{
  "d_mlp": 512,
  "vocab_size": 512,
  "rope_base": 10000.0,
  "bias": "none",
  "parallel_block": false,
  "init_std_o": 0.0,
  "init_std_down": 0.0,
  "optimizer": "muon_variant",
  "lr": 0.00465,
  "grad_clip": 2.0,
  "decay_shape": "sqrt",
  "z_loss": 0.0001,
  "steps": 7178
}
Each number is 128 + 24 x the weight over its row's rms, rounded and kept within 0 to 255. Layers, rows and columns count from 0. Numbers have three digits each. The size before them is the row's rms in percent of the matrix's.

# layer 6 MLP down (transposed), 512x128, rms 0.214, rows 464-511, columns 0-63
097:170139134107154138147093150127145171130112159138136166125134128128138140090156103147147163132138175115161140193145169110137087143087136115135156164106143079138137099123106149143113139091151125
092:114160142156157114113130137129137141151178117103119156088138154142153118110106105152110175086110112133096123165177117140148149132144133100146162130116112157123124125130117148097129142087116135
097:115137190118142134161094108102166126145128090065137122087093112144123110133105089120174115109055122171149115165129132166129164101131105117139158162132099114130100103134127150138112139106171164
101:078153071157142155131120154151165086120113126126115130145140161104108127164145120117139119084156137136124119142144147159123143154152144119173127100149127140152089131133131119136140189111054143
103:155113153103129118121130155114114175141140121098146111141126119127116102145091127116138110120145137051138143117135076178136134106145082131111116156114148126155118146128131138068156120122204121
098:193148089141127119134137137174141162165152111134082148108138167099160167156145156175121170124126125100133138123145106135137130159138115091150098138137123146137131114166156102126116127123162126
095:141137118118124122137112126138114166057103118154132116146131135090128113159119145105180118112120111095099118156138118119095152162133095090146123115113112169175124151076114134101144120126093106
099:097136153143126188102159087106132150127119103110129154172084124078109145141152118123166137046133097107123122120113111111095091152119130123160130112169165185110144146103119143110108145162106124
096:092124149065113121160157097095076090128156115113146128139116133105126114129118097090121154156080088151098111102111134133104110138092134133120175120102113132152138086154141146095131105145131124
092:113126177139080142130131133128086140173156096163100140113174140165146131072133131118107117124153090099137147137127151152151140155145082092128147110156123091122120124127113115152111115085091153
103:161152136133123149162156121134132135134172140113112157152129147171108160106148129177130155134165125143113106076122156138152163150136094160115100109120125150111147095134105138129122107123082131
093:138136139119113171148110141131127120159125119093109128104134135106097132123105132171114082120112153131144100129148068130149108177137127160111142111148106106104148147197168115136155144126115104
099:119121147099142104076105126122109119133139121123156113148103148137106134077099115144102137140149104112122175161127122134119095135128114115140067111126102138162123166157138155141117090098121122
103:102069115103125121121155096108133120164162137135114136132098159136116131076149140103124117124113137122097117092113133120141113125133129113125108136106134141093141113143112173148118111098115175
099:128135085147130108099099169181134131085112147122128163118095174139130136106125158128135113099152132134073145098128142137161132159119145135118089133129131087122121174175141145116093128111133156
102:101179136171105163109116160126185155138127113168132133159144137171174101133127138114141167117128157132162126175114162132125124119154147101119165162099112140127104108134145100132145144100112108
100:173148101173140145149121108123135123099130170135162128151106107093143099115112170150112139110128168079131125120151157119166126099117124150096120152090161121144157145128115144105146106161107119
099:157128143122134098093116131114128148125122146123153191109104108140093122100143145147138137094092150114141176178106157151109149166150169121146126170142143147137133146103119152133143180121109065
100:140097130163125137152128145115112144118155143114176122102124116158115114090136097150129133117149129113124153149123145093155130121097104162124169098127117181133181129101150166177129149123181163
099:160121118138075120109100122126107092154179169064138150148150131113119121173143117150136156129149120104122094089143150145143117088162120083150149168121120141142159147160121141130108145133144164
101:148083145077137128124089170128123096138167105158155116108098114139113133146111146088148103141158116192106127129121149123157107134091114142128169131137115095145111091100123133165103134145108150
107:154162105169099133121176107169112082116086129111131127113150121098109109081149147138097106126115156121151092139130126150154108097142106126147123109158146088146089154131072155129102117142120098
096:116120126137195126133109115096101142156103108135067165151116121133135119068108139129167121121120131125109115125123151174147086100123138172119106183137143151126168143159100156125131116126157104
097:133149124105125138091153100165123133124128169121118088124093150097123137142119133112120154088116120168106095147147137175106118054139118122126147116105131122136116080110135143098106161144137139
109:091087061149120103160141138148155115165137095116116131105095133106129131118098126112140163118092123146140125107119121138116136138165142125118126141173177136139135154141142151091163139158142150
104:160117157124135130118072139093120101137155120138156170129109137101145151125107131137120120134154116143101135145124136087100094084102129136178154163132116126137097138151133076135113132156132135
102:140092127148115135118123145113147074149142161163088125095174133127127114119130163125120132117117136138128157148149115088139122175139117133094159107081061155176154102131114110162146098152152121
101:151168118170141137143144131150150177152167099127122151112155104143138136117069110125124143133169140153153156121143166108088149098126126111097115107110142062153109120107101125115117168100100099
095:166162133112124152099097133121145134094150123135156135113158164065145145145120126188154129120164146113098095154117137151141137113135205091132133125088130133157106170106139150131153144140104106
099:141128122132088135111081082115125133074144122132154104071164122140152103110106092063141143109159096102148097153076089115141122134173157109137103131092172140126104102155141132134096125124122150
098:099145121154193150118107110144131124167096136122118100088127117072111137160154142120139127153096135147168117126116111130112130111118137086102135114154118089132146168128107101112148130118126116
095:142106136126117108153120127133147126155129143123096135135124111142135152128159111174145093082073095114134148156113142131098099091109139163107147101145140143164081134125131126068100137177114100
101:111082096114126090106163133151136120152109168152114175151118130108115142128135131153175127098142153101188134144147151146117114152130115176108103109111111138147115105103100134141162116160107137
091:126111092112122166135112109106140094146146099125138169155145080110160111116117076104143102145108123116127111088140117150106144132112130093125107146085123108143161105129102095126106169159147146
106:132107109121102159157103164124087171171148095116105142106058125133144090123154158134098109127142122162130140119145122112122142132157110166134080117146174136117115092137146136173151085128117126
094:109118121093129103112127107180129148075158113091119108127139119142135072153136153123107100085170103117118131120173156123150113163122122146120131149132131165133117120123141147126082102095121148
099:143097143148152144143132101145147164107126122136147158136135126113143170120066127156105121155134134138160105083122127129125108130161114167096099115129140159131121135136149147099147110175096096
094:088130139159113125111154140119155123118149115109124150120152159126114122145141082129134112116139100115146145100122105146149089111113115132103140131128068094140136130174131127175182116078069118
098:117156119108112170125118116123131112128139108108119128086135128119096157094090082152152118101107119107202132151123094128123124132110136111100154179098145096149143121134104097146140120170093164
101:114124141133137180108139132117155075175107116117070127092152137134155083120094132147114133128146104114099099094139163106156134139128156161120164120111121135121119158067160150122114146134131142
103:095127098124129119150154106114151140089143090132094088129097122161125132091079094151150130137116134149133154090174144110134160119129100121134152108095117109136081147118146149117132109116067134
103:105083115149119112131144148139135116141109135110103108088141122124050101154119100129135162109137098120143080117116148110152136111123171109145142120094143107157121161062133137161134119093109092
098:150146131137099074141098124101133124151159141138112099126111170138122127137084109114164096156108120148135099136119110101135155140106133126092153109140154146126102118185151140088119136119125126
104:148136151129132130142142152155124114111171132151119100119169106143155153120148163177122127132169118129124125096143153189113155134079100126129122083109105045147152150143126124118154167133118148
106:146127146123130110182109125143113120129168120127145091138120116113110113097159130097158091115106103129108134078111136128148103123111157142120164109115099109144161125112153090121136106151209158
099:128109130084127092148149120082147130131171134124117102122144141109132135149113135122141120155159135140163147125094128149142109134157159098127116131184116174096120118145111109117117166121169124
102:091141119064103120194149122161132091136144147134136093131139121091161139105118107097188143159163134139112141113181119122126118070110120123123136146120083166160136168141132139150163125159103117
106:140133152127143124130133158098120101077129098133107128142097110110180120096121116158115111108145152139131159162081100123187124141157117133099170143139182107126099106150148117127092175132121083
# layer 6 MLP gate, 512x128, rms 0.155, rows 465-511, columns 0-63
093:092112108106096135150152135184117157126127144131122101150110095112147095141128156127096139096161116114160144096123108121149134144140144137137092088150124146134154129100106106103166151180120117
098:132156136136106134145155149147111085114127157117094092122187126100126149121160159141126126141135109074174114113109166129138117133130166085107142164122131110099118148156167113143127106127114170
103:119122144163101140108130148188132163152137144096141082126115146128120138081098130128158106146135112157102156117140122099109130110134096122124169149136119127177154105086125113050071151144130114
103:118131130129109150093118128119118106156136100127136098096151138142100093149099106134080136106113163092108117143118087133113126119176164125168110173157093155094161166145105171097095124113178123
096:158104175105131126129088150124110168162126111116142128125155109122113162132156145130130123122161099105139130120125135112150085128144085121106140153126123090121144124076167124134132134138112196
090:130116109159105101105121124125087093136139143145122095130123105121164169134128150160152152114131135135120128101128116117094169172126171130097133146130115118098131170119131144190123093154146143
097:075116169115124167122167144122096140115135140129109141159123146119135109146164158146104147123091094105189158150107125159131125110166113157115161094129136088156166144086151121123110162110094120
100:082132151134116092133127163138124152178149152128156182137107141089166129162130122106125148102129102137120136090122165147163126136096184085161135128141096083140143117131155190144097147118147108
088:119107155098143117148118124089126093117123127093111127110168099090113124091149140173106134157104073102140085134111137131095155130131110125131166127173124139133135115134082130162110117139095093
102:079141128116131148133137089140125140125104113150094168136160110129151168110114156129166161147132153120155101069141133123118135125144167127155125129118149122103104170133109131130102095104165095
091:145139155100130135160110134129164074097137133123131118078127186145142129092099163154115181131128091123139120133099143137127149101132125136122128154103129118147120137142158123155130155126133096
101:151144125125157160157143139123158091165123120172098145107133135143147088134134116168160174107107128145108132162142134132115115132156126147140124139096084103121102094152138151146156079158185098
106:157096083120140143126143136147140137082147126130156122143133161109127121123181101119121105167123108097163142086125087121154095128133158097150090123135125090140157088129185143152115138150111142
097:114125104180130144127107123101117164121139149125127126112126185122112133122101130150105145174128154115155104128135093135155119120142134145133122111166124101129163121133107081087119233146130112
097:101121123146097130124122120177143142155076160154111118145135120131151142143128142128105139140108094147155135135123133139126173126116156093114099123094101112163163135124131151136122194123082161
103:083148135096137108132072141122078130092129147115117119097146136130140139184107127154130168118111118134143138119107125144097122146136129162097143158121131143128144140101126132099121124162173148
098:099145122157169156090106126095103151104170145125157134100134108117109108153092142086110137113128143154091153159154148157098115123139117113177106176200120116155172141112122136108151126139106156
097:059122118132116141112145094132143123166133132165117161162102129120128121144131209121120077143081105075123166111134113161151112135122131143145117139146103100134173150156151100097134111141159087
103:083097121141107116168135094089138124159128097155155124096113132188128137134128115098137204143117111102143121110101112158145089129130110153150135137160083151100125129062116105105138143126129101
096:158154107135171127123157112137123161151140102162119119135110117146124148175093107129109133146108141120110150125117122126131131142141078147169121108114126170123095127160139130129145112072121162
103:107115122119128135155140126134138158120091115127133120123126139140179136141113168163078141182153173145141152100140115111117149117134133191155117118108117084132125130075138130131091165137115136
099:162114144095151125112103119097121134131083094119131076177165102132124134144108130121161109140146135120096154104134118110142155133089134111094139160134115146081115137153120125121163131094141087
094:135169108082164114159128118137120136138140117115109130112127137111148081126132168114136145081094127141090116116094127112133113119186136122118132126079110114123149130129110143090106127116148109
097:106102125140098151116139101131096140110086091140113174127136132167105147147151096150090138166149140128102152082115108134092154114177152144163123091153128117091114132142123160105104158136137124
109:132134112088138087160108107090117150154164115066108128170148103076141120124127167149144126132146124152083138113069103132139128155093140159136177172122122104146100109114094144095135131104116083
102:116159107141143138151111093126103172088077134142135123133150136082145143124111123127123126133085137118124120159153117137145159148116150125122123164176118142117124149111181139159116115101125170
100:118107171124184123155113135096088101101116132152127129120152173145144156108138106143110130080095147096105153126100130149143154124174128092122144120108087125071126114135093115158170102135106133
099:121066118104120142123156145119119134121108129105085083169093080093141106148152114092112147147157119134150143126176137141110182114136125114127070140175152151093139118136088117155102113141150127
100:110132134096161142128123131107161147125118134128150156131136104069120148125155138118137137139105128113091157088146124130114130181155098157126156111127111158062098102164137152137115124145142091
102:126166133122158106089113121086150128140127166097183122119174101134140127135122141102139083083147136109135164074099106111143151109085137137108123074122131137120113099115119129116134120107162153
099:126104110105206104122165142100139128169155140157118131133102133112103117129154111159121123144144147115142162096122134121130111182084115126086111153118155164135114154139119109087138124130130166
098:122142112128133088141147134141134139091139112145114125104144090163142149145117104159161139138134114139115137127128143108156087135137158123157163136152125088114118125130124088157146106139161128
095:182146097166074130147088107112099121149127127099097143149123147111111129113136094135103118095109152097126125188127120110144156146159124153128085151122126103129135139180119115104128118098116140
097:133127095109154147145080138111129171161136135114143129159092108154122125133141140114110142170111096108183142133120126103172109139084127135126108087120081100132134102164103134116175156140147128
095:150135152090077128126135122108158144092114117120153071104119097140124108135154119158130160134179154130119133096166130134164155049129137163146163105126116113134120122112136107125085127158110116
093:148144113098108118133146076112122162123104173131151085109140151142114106104130111121152146136136157071158171099148157147140157103083079101095151106124093113131129112111126098124131138136137136
095:127127118109134171188123125111146128105163160117116160147067132102116165131159163119112160144132131053159108145153133113116109152167118136166118143147130120120097130093137095124107100097139140
103:119141141148121137144142171162148122170163099134152118126144100142167097172143147121141137141111158117159151091091108130133104081156119143144127090148141146083095142160111148139103104157138116
094:123115152097140176160159136103156126147127095147108091145109174128109137120128183105144114155108138139074085134149112125144148100129107124173128120132126110099129130141129156100134151151136172
105:099127173166122118111106114105076173128152161158081128118134122111121141086151116130132135113158136119124160117115159139150098148140130152128132126156126145116086125108109132137125145102142161
098:155133139108096172129129108092124146129114135142122105140150099150158132123160117148129137115127125088172147082144077159104145113115108127145155113074092140134139127124111129147107166126158128
098:126126121141139156153180108164124131056126123101130163110141154137164150123152132114084144108109117123093112131134147131135140101137109148135138147164176109146128148123129150109138106135174143
097:134167121126142132110104088165151137138142140148146125144144131137107125157139148152143148158132090168114137122112123140089119132054129143062126101070118094120085118101137135143140117187172140
112:140107134160134114197128118162122093119157152133159114130141167088148113141161134132128138150103111123124101062139155159098104131117124139121138147144101097135114146116122122102144144146164144
103:122135102149084161137194126111109111086091130114107131122184150120139140118153124091102169138109124110137146086117115177113138144125115098112100111134064091133120126140111132139146146131146125
099:136102092116092160157160153129144094144128105108090114130104117141124159172171126118135159111139131108119152090103120136120139142158117142104112136108164126137133162132157128171147135094139124
097:146086181121101099138083150143180134143118099143112101133094105147126127145158115120121149108147123093094123137099142161136138149085170117131166162142106166130165133131119143120108118158114115
# layer 6 MLP up, 512x128, rms 0.154, rows 465-511, columns 0-63
095:151170142100157105110158131177130103156079123117179106108133115138142117143114120119125125128116107112120126120143130106144123160178104126108138087124104126173153122089161094104094088141127125
101:122101151147121136100111131175091096148126098108085122125171114136132152134136134121113133145171174122133144109119144091104097108167110126108142112145133132151104127153140142104120135126102155
097:146149152113081132138104125088145090096113157161102154170166127106193117104090142138132138140143122098141116117131127102145080110113144143129133104172090146142160130136122175124099121124135145
099:162132128124120119110114094110118166090141115142126152136095108121123137125149151165154193155125133119120132201141125115179104115158145118112160127057098146141138115174165146200119128140128144
097:136125072169161124126119160104101116141122162138114122188158149162142091127154148125135151067118136179122132118135113160116127160105089147090112151113176149094152115123107140139151129146118154
097:115117156135142161126135160124133145147154126145123111159079129092108135148159120164183146094115110158113123159152128111175149110129139138159157171125108141135167127095123121118104155146108175
097:150097117121106134148096164131108093137142144153131121136166135123114096204132124123114119120134081137156105144204133155138141109098143111118119126094137118099147151174133108105132156116131135
090:143121108104104141113094112128118105114128161108091123087123159125115130143124150108177114112102121102149093133114135116134117139135119182151109147101132125159092110164106070128136144155118164
085:153141145162085133143132155123140117140116143117109147142114136136147127139130119126102116126160120113085142101122114117137133134096190103130175179182133090151154153130161147101143121096098126
100:115135166107162136066127130105128121153097140099171139122141104093135110089076165117105147108129121108139127130150152129141093107119120101130108123123143110116130108075156121137138080109139160
094:164110140126177145169118139186128135137098152101109118132109090171115136116133093103121122130105141156131128093144129110107139127110147124123140098117080164087145132123115139085119129122161141
098:139122115102153148139170129131100105122110110091125134053110112121133127134106105153163166094118104112112118126132139177061132128143128110162109125122127094136116125128127181107159111109190123
098:134136137105124160101142109159100150128120122068095181148084080136133130191138135183104115154116139154102118107136117130098142115120166087106096111097128116170126168178139090104100136147143140
097:102133133116077124162127117089137157137128102086133143142163103132180150069108146143082120134137091139146089104098132159170130109080142136146136126088146145119100151156096123102142135137152159
098:140130117124145161122103132134140092116128130145102163170177139110110077093102118111174139089102151130146122147103131137105174102131139097140158170099118079119148117146122146106157117141079144
102:112107087129144122124124135103126163143135149122088091130148149138163140116089121107098119155093068131126130122108161121112180131134155126111137098139098145099106117133132117133136152159145154
099:128127110158109132141138156123097094122149109146150121149110140130096122093099122134133129135133117183122097104119120146152109071107052134166111135142126125145167120127152127114090130155135150
098:115148119159112140144102131138114145122109117152121140129108094112138148117071140130113136139160098187126172149104109114108132127124129113137166143155110145134063147180118134108099119147115094
099:101150135129169124141116155127148108128138109152111091160074141134136170132161151083118161150120113134096146147100126145096142201125158129097139107093143135148088119117117110115098161126094113
092:165133131126152136155172136132163099129155172164101178081103141098112126211132100127067140115148143131128148107127152122118112098135139139135128125111114134179137098114102120139139097172150120
105:113127105122114146113176099125122105134099133146122124143118135133086096102107121133159122147107133130133109131138162102105110142128104152135104113148116091156180137118111148148103110138109127
094:160110123133101168130108112085111142120159112122136143110136128134164130155140145151169121161125149105121113178133102135098119109153120135126109139156064100117132129131109115160165101106150079
106:128146121123187117124100124149186135119085147123157112157100125189106123125139105169142104117152141125116131156132164086134109071165124109122129103131141094131118149164135121134140103089120103
102:101130145132128117169111138179172108115126148134097125111131110093099192157147120126114138129145159126134127124116137180113123169137111135124113113158125162125116119121142094145110132152112136
098:142088136137180172154113153108127097112123129160143119173117122137159127155118089131108137143122093117128165159151125096138115122123124087108122144119112134140149134076138124154102121074148106
098:141081180105143136114116125136160116075112169103135133099094116164163158119148142150137131102165133099122125109115125118162136112179113141121093151116100150173112152149167043160156107106123131
102:117147120121141065089103107168114134106137141142126118129139127091140094113108140131150122085124180083146139106118117091166111100145116100141115116126093106149123132158118138135158129154125164
102:182113151124112109116122135118105122159141139099101121087157118102147127141120136106122140138134136148111123130164140164125138177096175110116090123109126116115130171075092146088137116119080113
101:093103163102125103151169195133148133141151115160142136099114160157097168133160127147139081141126118160111179149151119112132131126167101132112119122141091133128138129131142124124105100116111139
098:095084114118133142149122147113166129118162106125133094123122079132139143077122141075104121131148129121123105136161131088145095130128131138149115177108084129076100135206105133128127158090077105
099:087169150146118147146185120116140136139121101130157098112143140092131132102144148123125117138066153134114116097090153141130171147150134153113138141121120089132129153146146139187063090121136142
097:123145098142113166142100119111178157177134096095139133104133143115111110158134149140154131123145154102101168155146134106114149141110120114126096132093122135131160125134090119165146127145135155
089:101145116120135101134106117157150140160109130144126129118168148137137106158121127126157145099139109129111142122103128121139087078177126126162109117106136146094091180143143162167121135142150168
102:154096141112148137178123123114153139142148149152136108160162096095097140168123110098103130149154153147124089115146141165100132153093097128128069133081080120123186155141129148166174139149091101
095:113170108155101169163147138134131154144155127114133132109120144075113099125138138134120149112160137131128114084178124122120118077109129164153137142116097142152131091147125116114146134125150115
090:096178131088122112099147114122105143149112133110115113126161130120109088143122155120178159101117132110099162133155191123155158134089155051135144117141089132136139122131104115148157143134118162
093:143147132105088113129144111131091108148123125142201114097130103117142166096095147142116157140123125139127147122127144108104130176113114158123110160149173113109095159162126086163168137185130146
102:141130125106121140092104131126146147149124124118134066157151137143100141112147128124170159116117104105139112124139126163127131152140112084169097173089108136152146123115128154136111116158122127
099:106125118142085119131092119172093100103158127117124155149138115090141151078065110162101088107152132112147119139128140125142135155117109141129106092183151146110128123136097140120123139129154161
103:089120162116125147053103117157114147117107148134124131126146062170124139121091129126107146165184084097107160138130123138073119093127112136138137087151076147116132132095149118132105113124177173
099:138104078133104115118101101152126155184117144103137111116131186119114171113173120093136114108130092118123098162141144119136092146139158134095120124135144111123098118101056164107171089123099108
101:118107096110120115135171117134102126131127159142155128136122147134117170099146121134089114128102134123118152149149198130095126176123088131129166134125102100117116104135129173078117100113165142
105:120121126120144097093090120148142109153180100085132137149113157124107178120139151139184144138138143123095111127142113136123106163123108105114114156089161104152159156115141138137138097145129133
108:163195136115140157112168154103110154167150126134103115138103133112138120124110135096123146108070151133112124103116123149161132160068141101106151112113087118103174121141130127143108122090135169
099:112152101110081128143146122148087143135183118116129096125085162143148123068156146102146117116146111127104128122152169180150143169131135108161148128128089120135112071137142155109147126113159108
102:135113116100160131091120132122153152120141185091132108145117119140116128124158113121167131127157096130096160138165118129136157167122099103120107125125118104112159100125163092113099120148113086
098:163119176148113132162139154094152143164122119144066098143093102146133087141099124128163146117120120126149093158097120142154126115069083152117172101085085143159095101134127132149109109125119108